{
  "num_hidden_layers": 17,
  "hidden_size": 128,
  "num_attention_heads": 4,
  "num_key_value_heads": 4,
  "head_dim": 32,
  "intermediate_size": 512,
  "vocab_size": 566,
  "hidden_act": "squared_relu",
  "norm": "rmsnorm",
  "norm_place": "pre",
  "norm_eps": 1e-06,
  "positions": "rope",
  "rope_theta": 973000.0,
  "rope_fraction": 0.5,
  "qk_norm": true,
  "attn_scale": 0.179,
  "bias": "none",
  "tie_word_embeddings": false,
  "parallel_block": false,
  "extras": ["some layers without attention", "local attention windows", "shifted keys", "gated attention", "value embeddings", "hashed n-gram embeddings", "a smear gate", "short convolutions", "an embedding shortcut", "learned residual scales", "skips across layers", "norms scaled by depth", "capped logits"],
  "init": "trunc",
  "init_std_qkv": 0.0414,
  "init_std_o": 0.0514,
  "init_std_up": 0.0593,
  "init_std_down": 0.0593,
  "optimizer": "adam_hyperball",
  "learning_rate": 0.00345,
  "lr_mult_o": 1.35,
  "beta1": 0.9,
  "lr_head": 0.00519,
  "warmup_steps": 156,
  "schedule": "wsd",
  "decay_fraction": 1.0,
  "decay_shape": "pow",
  "final_lr_fraction": 0.0,
  "batch_tokens": [16384, 32768, 65536, 131072],
  "max_seq_len": 1024,
  "doc_mask": true,
  "train_tokens": 211900000,
  "max_steps": 4825,
  "dataset": "wikipedia_en"
}
Each number is 500 + 40 x the weight over its row's rms, rounded and kept within 0 to 999. Layers, rows and columns count from 0. Numbers have three digits each. The size before them is the row's rms in percent of the matrix's.

# layer 9 MLP up, 512x128, rms 0.0595, rows 350-375, columns 0-127
096:494446488467451553528495510486501536559501422458460453539516460491451476468516462522519519503487497508519484452527526492446451529574478500462557514463491477561496427539534568406514527524491473536542475592494488461507499446457527532531470581528528565590570494507553460441553446514526521480531467460465439500539511456504568492465553505540561454405465518480491445545456526434496533473507
112:470470432545504492511477457481525504459480542483498449465457507456504494484422497519453527486478553511446434514404537501537497466470492559589530452443511511497525501545507460445464540550534502507457523484574467535588552546520517498485422524457517552442532548499519480430516586506547450480473455515473347481499537484501492515463468524486467531478448439528481468450532524544520494465454
105:457488514467522509520461528551505524462498507494466514552541500471552531488509504467509511578583472554548556425499527555464496544481503496583506530546536554471565451458395540524494558489478456449609412521543506423490601477472508522478475527466510524422508499489495569509464495458447488497486517509534479503439496508507542547553477463472541538533511457515514526541519510523536420431443
097:525553492486529471519440467520513479417497521456487526541473413455462587483511475576502483522431488535512561547433505514493493548545417560500568492431438479524585521541450483491467442541468480517551574507464480408535509532476458540515470563545534522462522523581483469470547523491468510544503530526488505459478422497492495568550480493532457461452462471459472489517485503494482420466484
082:497476526535478422440529424496537483521510553515499498531480470547566559524420513467507478494580602459523457531548484469459493540447457457534543522468516553508521560547538472498560549552505495472512467537573466482513559468523558534548531478535534509547493551482558519473424494457438473539491500437528517516538448436445499473567413539433478475548477491513499553483560542494510531495490
101:561440516480515515555504489513517401487538480525504449484507482487498515496513517563437528443444447513437444441463416439469491592488530516511511533488554543498476547507559519577522554556512534493576498449529478548486532499578531502477495557519508456555561511525501416505479544428462536455465532550560485445529508468481472504524503414494459532528474481464565481529543470485514443452457
091:516519478509445533470483532543518471524441494495498468541498478545551407520484536495545469449538556451521551473514482429517468542438439464475574455470441450563520508485466534559490479481459540505486510488518472487487477493480448484505500620392509415541523584512484549549502492487524463474505547487507509445455529581412534485477487494507519464493469507388565487485523501497488555464546
093:555498443521545525481543513574555515531525520541575534545511480405488478496478497433483547529468476466562483469538452492401503539564475542438475458486465514513512488562528489558487573449523552496546496531463435397510519523544514516467478554442530464504479497472433489466458533480492555517580503434482448548524531588500540448443531464455484450459486540498502512491532508500552546508502
100:520531532491427380477431552508494583405511475554492469427482438537485551499504528519542454517538446521525547485507443525531468530484523494530513485534527464511475491485434428558550568424485507542502537500462516532498505493532480493516503454471495477537536537515509524505565453469542478543522541468484484465466543502387517505568468513461462535492385471477529511528494479470526560497416
106:495485438452498511459514503454495556473526402414558469449541489559466504471475533543450518522604555516539507489476543498501510506499447468488552501478518444557503489519512517488512514502478461524516511554471432513480504455521573493445493483436467512540559503501439472624499527475539465439472442518486504462523494512471582529418535439517453492488489454448509524411566514508455557441476
097:487474482500454465439501523551460519528492521513547574447536497517553527505467510540484475418539503498504527513495443476510461494491541514482531551478555433446555583478536478485626579497453522529482563515566454585505531537534484507600546500506556497493587548507492527484561478520533537506491551454512397477484556483494483561476528513504477498519546501526461501511392494526520485456513
089:445480508556525509543419446482457468453505524446509486511508530516521552538555495457507491468543567473464537471574571494477526531453509574468469546527441532491616556538437504463522526497531434511542446490521496460494510431508479586551555484477469489523528508456485445468406494515480553472542501441482400520492484512471572595509457474502527526477510459537505546486469515495489440479497
110:519464452412516490526467474510559515443496526562542547477457578515477484523544517549447521541536480498462482489552484479483506527525530532459553535510516423483516508586485433530568496527483463474539563459469467534470463501462562500491503482428502523491488458420463488538489522516524566395529493553519505448504531523512485555534514369510459577489497460487523534441558454484487409496491
104:507511453495566527509522466487486520533584463580436518505412576546570526524481491472444549431563617483466486535479442515559440534496458525491513504475512420521593515449496507488482573522502443461517502516493498548522459532493519520529465506467455499550526536481580484540524450503492441511475550388496503458476501403460498501482512493497512474547502472526517527484441524519488556480487
097:549503576469478497434498491511479511521463528598494541490446458555493511392435520552496552595573455541524507517468473477465473485462467609463443489453489509482507478521487522489531467486561544528587512484498498524473565498547525480487527575535570546473500492469577483527528485524540509510489501515471448537606499481532514561516440500558483421532442501505510489489513499495465479448547
099:513495446522510525459506470480434525498447438423423567513484480468573531485456527511484527544464458504515464498519496562457506547436494510540478417461492565565563466526489459467488535597474461503451446581519458460465501535528571534505509492505514520424433485511472463467485504487527478499494433425528497519441494554543476575444469518479577453484507526508471455500478446591469506476482
100:571480554539510444449470503499466472513474507502551475522512560482514525468506472477491520450455488431572445511493477489494521491580555443577522524535487481408508486531535491480555479470473425498506493500529421497520462486561554520477456522564579529618550527466500494516483501451554508480498474492435466506498569476436564612483541492555469501439476533514517402492509518470522500472498
104:524502484442520477538472459505539474494499502459474502418526491541567433519489603519522518491486448391459450450455474452515537543505535506487529459485504433527503452496568387507566517422492536499504504503529545485523493498440468517583473500519485491523517428505457487520519510495555488459536502482515422543553486472544572510466541463422461543556513473526503430575467520447466547516461
098:493540542505491516464523471525440481564555455581471541477473561522488462578527510544486498469454553515487492499528452470455478504464486463469530435460452509578510535482529534604481577448504502501519461498520493451499527512452482529538506549490609420447512556485527503490511461558410523505549532435607436506566496514551520554560508522506506494492469487513476515552479503455525533531564
090:497424449462473462518516497535538452457493560507541496514524496512535565466503512521514499480528444483551496462426495481455452464497546502546507562537428567506455547388515522511530539464507552511582465457479444538502534466479546476457482559535500546530519514527528428460523470469416522414539510459520472602505524545470545512462557501510514466436505514533502502526419525494441547550443
104:493479508500526476423483505559529507423530538457404469529514494484467504471506557518538574477506505558499518427547452522533547549503498523502484469509530443573560569492561521536510562516492547493471508557577456439500535546535465509503546525491499493415491457493488496534538456439489460444429503478528382502506543463581502461519475496429472474497455464538472480476501405523516499470446
091:444502507490551478469564476529501469525498505526488501500448434592492511498510478523496526602538529539463494575549491475432511483505466565479509523510410563567584481518563422531529467552447481449475516558481471443490519527501466532468472529493485537520513451456507506522502515467459437469414587467505490499486485520473501589474547509542513504457533435498559524409531472501472488413519
102:524473540479508529506502504551535525513559470468531490554488564456433514502570523489573507506521577431549506505473499495449442560546459497463443498541427475570569504460495551450472464478476477470559462462423454510581477485512488488539536593433520462451513569524529480415567486479488512570530493496503527499421468518547530499506526472461522502499434503474547439466458466506560513453486
100:491423565456506460492506479499521472419502416474509516528493517487566499494521568516517474505548486413475569441444509485468464511490510496515552495474472460462482551534466545594527523465535488535496535503599515514460492575536455512567506501462471510463581489421609524538535548526529515562509507500554533461439454485517493510504511510467478568561549521503529535475463551538552465553451
113:503490486479445514527418416486466502468562500562456499512464463490486555445538451475509528492473500484552507491492544454477446529495491505538503472558504511459450500470441450495521541499450502525578502512524558600402511491501459556496424531448471455587504496584505492452543498520433496448516473561523433438522497404497564501466495485490532480423509446450464511538439525499466538494512
099:541415472542540474532511507491504477509521478551554520569521523507513487518473485570533542521411427499529431455443430495526481566423528513485436500547496428536503505495467506513524490489547516482547488538507508497487508528506455516460462530537494581534554470503538431446557478533530553543531540473475528497483480492439493454484486514391480580495472635572521561503485498484497532466454
# layer 9 MLP down (transposed), 512x128, rms 0.0594, rows 350-374, columns 0-127
104:534497520492483453503474500459518535607470483451488480487580495487540493566566460435519439472552474572432478406474483532528488436480390437513545548588534482492478512540498497442532482497496527519412466456517499465453483511483470513544524473552469485495457500525484526439457517451499549440556487521533514524473544532585488491490469522511501484470460434529580494513482472404507523478510
109:464447623455481523452518506544524507496452525482525516505506534622407446611498416461479517539485465456514488456469490478506595494498516535484458526529454513488576475458443424444503527512449503492501480448501494559523500477461491452537496570456569497574544533464488499451481448497485463459483462460477479480539473523466469471448550501527444453540504496531495531495477535486441502505527
097:463522508543411526498493382499520481484473508519490448443464496515482517500444502416517581463447458475505478545459497488519491565487506439553456510434549527495512481445445484515479509489484548510532529505511508518456540519522516528506546490576491471478509576550484496440540543457464517497508518486539522565561529480565481431536550516596538507585544501539479595575466468551563509466530
100:493567600505508471490475510438461480463502495480495535515478474459536434513496466464498477495454505450468506542506504447503565533493439480511450485447520442463524540434458492492529546509480483492465550472536529423466558444523561552498472452566402485503490491450432481531511464535480508495494455531411460513455558462525522576535409503511447539472450401479491484523446493520476558575537
085:510551484490517519539494508475555541533522537435514502561499460431576397564561565510529474441592445560507504506505469434511521557481473462501489551478577484503398474477496452545508449512529464527517571540521528558515518452460531531480569588514459535511519550480513542519509521482486518548524496467486460503536505503519486436469508484518483555513441562535490495467485539597482542464444
104:566441520496442550561549535524513402546421541507512515484516417488477517450454550498494463500571506402494521512518536475482519514548578494492550564522502516534496476496454454475508486526532472553550549509453472509438530521468498512467446489520499464522594427499569510484451509461475533484496526414477528465413546491549434461467458482593519436481503485544531461510531519477506495475529
090:528553406508550496511455438481475471555520550510498562523550531574513528488506528481515500565526475487489513513516481479448473401427548521476529517611552498543493503578477503437521460492515442455508473492471482509504468535499447487487512535542454550515536513542398538496540496478596577503570485426474510537506467510483435501482501403555497528459555487481471527507516525487520472526431
094:479466511495482488477560461495485490500528458568541543495471551536525609478501488445446456481489550451505527498505570544511514458458426467536493497538527494456526565496483511451546417471470408499477461500598528508482532443474512539533546456485443484485558422540536494423518489473523475532503537486516514502405480484432409449480494503489547517524529498469492478456547477436523417566494
099:494453588513518515526543547494482575502450444497562468501417485484513492546530457482491505524498483431525465433501524488488523442544524443468492529537502555480487489466500514475482429452572550427495493539520497477572500529528472530439471502427489494517573435490469593518517482427564565539544405523449483489507493566403491478481569528497450516580482515542501506499477508535493506510555
107:580451439466458483505440566552501565476467496528511477488448517474514512501451482505487553483454525466480470491474474464524488503492576551498474563506478523537440522566603528542532540421507571516495481507456528511481509494520504495486458439517411494502465471531412562561499510459436471530512539536580492457495549506489537516506473524585451520440513454501420510480506597506453551491554
101:449450473413516461471481473497532540474447468517547488501472529587505485496492530523526444415453465488461491453509481435563563510476480471490536499513479451507509552447468434559434547499524530495453522482512491500484491494427579534501457483540558433435501480564544500550512531464532552440502494477472514585511423498481510392446487484534415519488519458516492527524521504420442542524533
095:567463494500454543492516528513537543541545508436511479487537470479477537491501483438556512515498513503449479527499492431510518507529542517497551580435478481499606504453510463503519521581521524520561507526473571441448564457562440476573500476537437523526601447527498546485490470542426464594458484475435537436469475532512554494523557487471493453468497499532465538530486505489597497455498
107:499438493486516481468530475492454514488499482529516521447554443446394507495525488499491501488485571518474571525440548470498466516525616492461605503498638405495462451477522506583506449538452500534460476566537521498560551469473513513503499483471501446487507474501469497486492540483459462489472469519504544443537538484512529509501546477540444533537497534522580554498511458535439424466479
104:451485523483520479467547525541510441499588452525549495568447463498554505513512599468482475476479524526545561480479554516499555514480532459500505545464569498517523502518443467491507503445521501444500553503487572560513511515438533570496441466525478581463486471463509556522534503508442507512466505474512465514495479527510421444504416508432601501565592497533498472389482473508461480532545
099:493547538506484468517465467534510501466478542416432517506531466506509538541550443520468509466517505475552470528514508517473481513447507498535505510507401511540491523485516498527559515457475473542492497483486557562469365447527537423433510573471490481526470543554455546420474509555513536583497555566440460473436535519552556529574522498488526496565530544506477480553532504571486477546447
103:501500548530501455525523480500522466420472539509513554479530494408567520435498462491537533497467468515444485550478478480495433539522576461501557524535549477479517454475582584528546468443537482552450467537512519476497511519447546458531470541541536473475577484468550499536528534532517467552465598491474496474442446555436511511486533534548554489492414523464496439497492460512464591563517
104:507537550482502544485459499538517493562502479509503541498528515479523495483488511474467477522452497491482481510487499507475504468499392507408513428516550518544506531505510488550497531434449484577484440509524468545424472417502423550544520457496445472480511474527525532580421495483588545458520531486470595541472441468528464570550538524488469471385435481496558530551460535472502481440481
103:528571484489520519528470521502467490485519469474480523488543480436504497484529531559534489564471399539492520536434466523546543485452502485502525518493412460499470439503422460511534515549460512497472529484459508553498534486549428593458475526493435524482563565499532433541503531532448513450485449538563466467566517472518486495517480492516478454503487463531392469542604475584490463581489
100:562516479542468493473487498455476532504516538481487504514498457501543525568572490531495534539437490536455491496484555562514530431482483455489506515431489470482543453533530435509494445529546568423569530382488469569497549534502465482452578515520474487473593507490537490546499490546431429517446419537484542491532552488537475499450446450580502559499509497454507481489565507494567516472475
091:530512508383514526474436504500461496517497404522537528516491482531540486547503506536534460444511494519514456509473475505428399463537507483583486491513489521522488459527534592496489524507488453508518477437467531489444565524461515492612503567530503495437505557515490522538500565552490521617482507506460444467559497480501552535500434474482423463485575450528465481505527419497494481488474
104:532453581472467536444521520496488415446490502459468405470482536551522435514491504439518428517511529545475547497535497536560551510448561521536500535517457420513494537432597544414496492511531527483484477483509492572460535440525514566497506430456544463458530524578554440494510494417457534475500538548522496512480486444472492482554453480494514518480486503485468452499422503435507460514496
093:474543502519519552526552548444480455518439476532466421470456543397528436528479475580523495480492509499485483531446496553514531466532543490446441522427583546507474515510478520558511499457503512522551460476464491580487536534511525470447430544523484540479499521486476485550514484516541527485527494526534440455504474483491487421435500437361497489503465492552424478516550514533456485577526
099:507502546490466512513532574432479525478503535497557568539494518497594496518501564468517507549551495533444489551527486554444459438504426522549530548485483492549504413447533439539509468469491528483419486468492514494520446515513570460574549517518430534533533410494507453501548491456535519469434484494484526428544505541490487462450471487528532585526423488429476441497532495558505523517459
098:476591472492522471536430414502479495521521504516509553517447505523443487562483523461500450544455521548439495537512443532467436480420510544529534519510437450543512579522446470483442551570511465543500492543515444456524439395513438540522563482593536507505471476521484523482510524564518514456510437492502522504481577502464473495486585498517507466437583521547541519491473479517493527508465
112:495398477495443538517538460502497459521520523449479457564547498527470592472547438487543562484443476556522539579481576486433493470457525452527541566540573524536570545523470542490508502551526490467493486549495545472526481489471509443528456527537539479531499522545494485494560574597441554497512492528572506482451503473501452460460566463459512485456463493523489565479527526514434548499494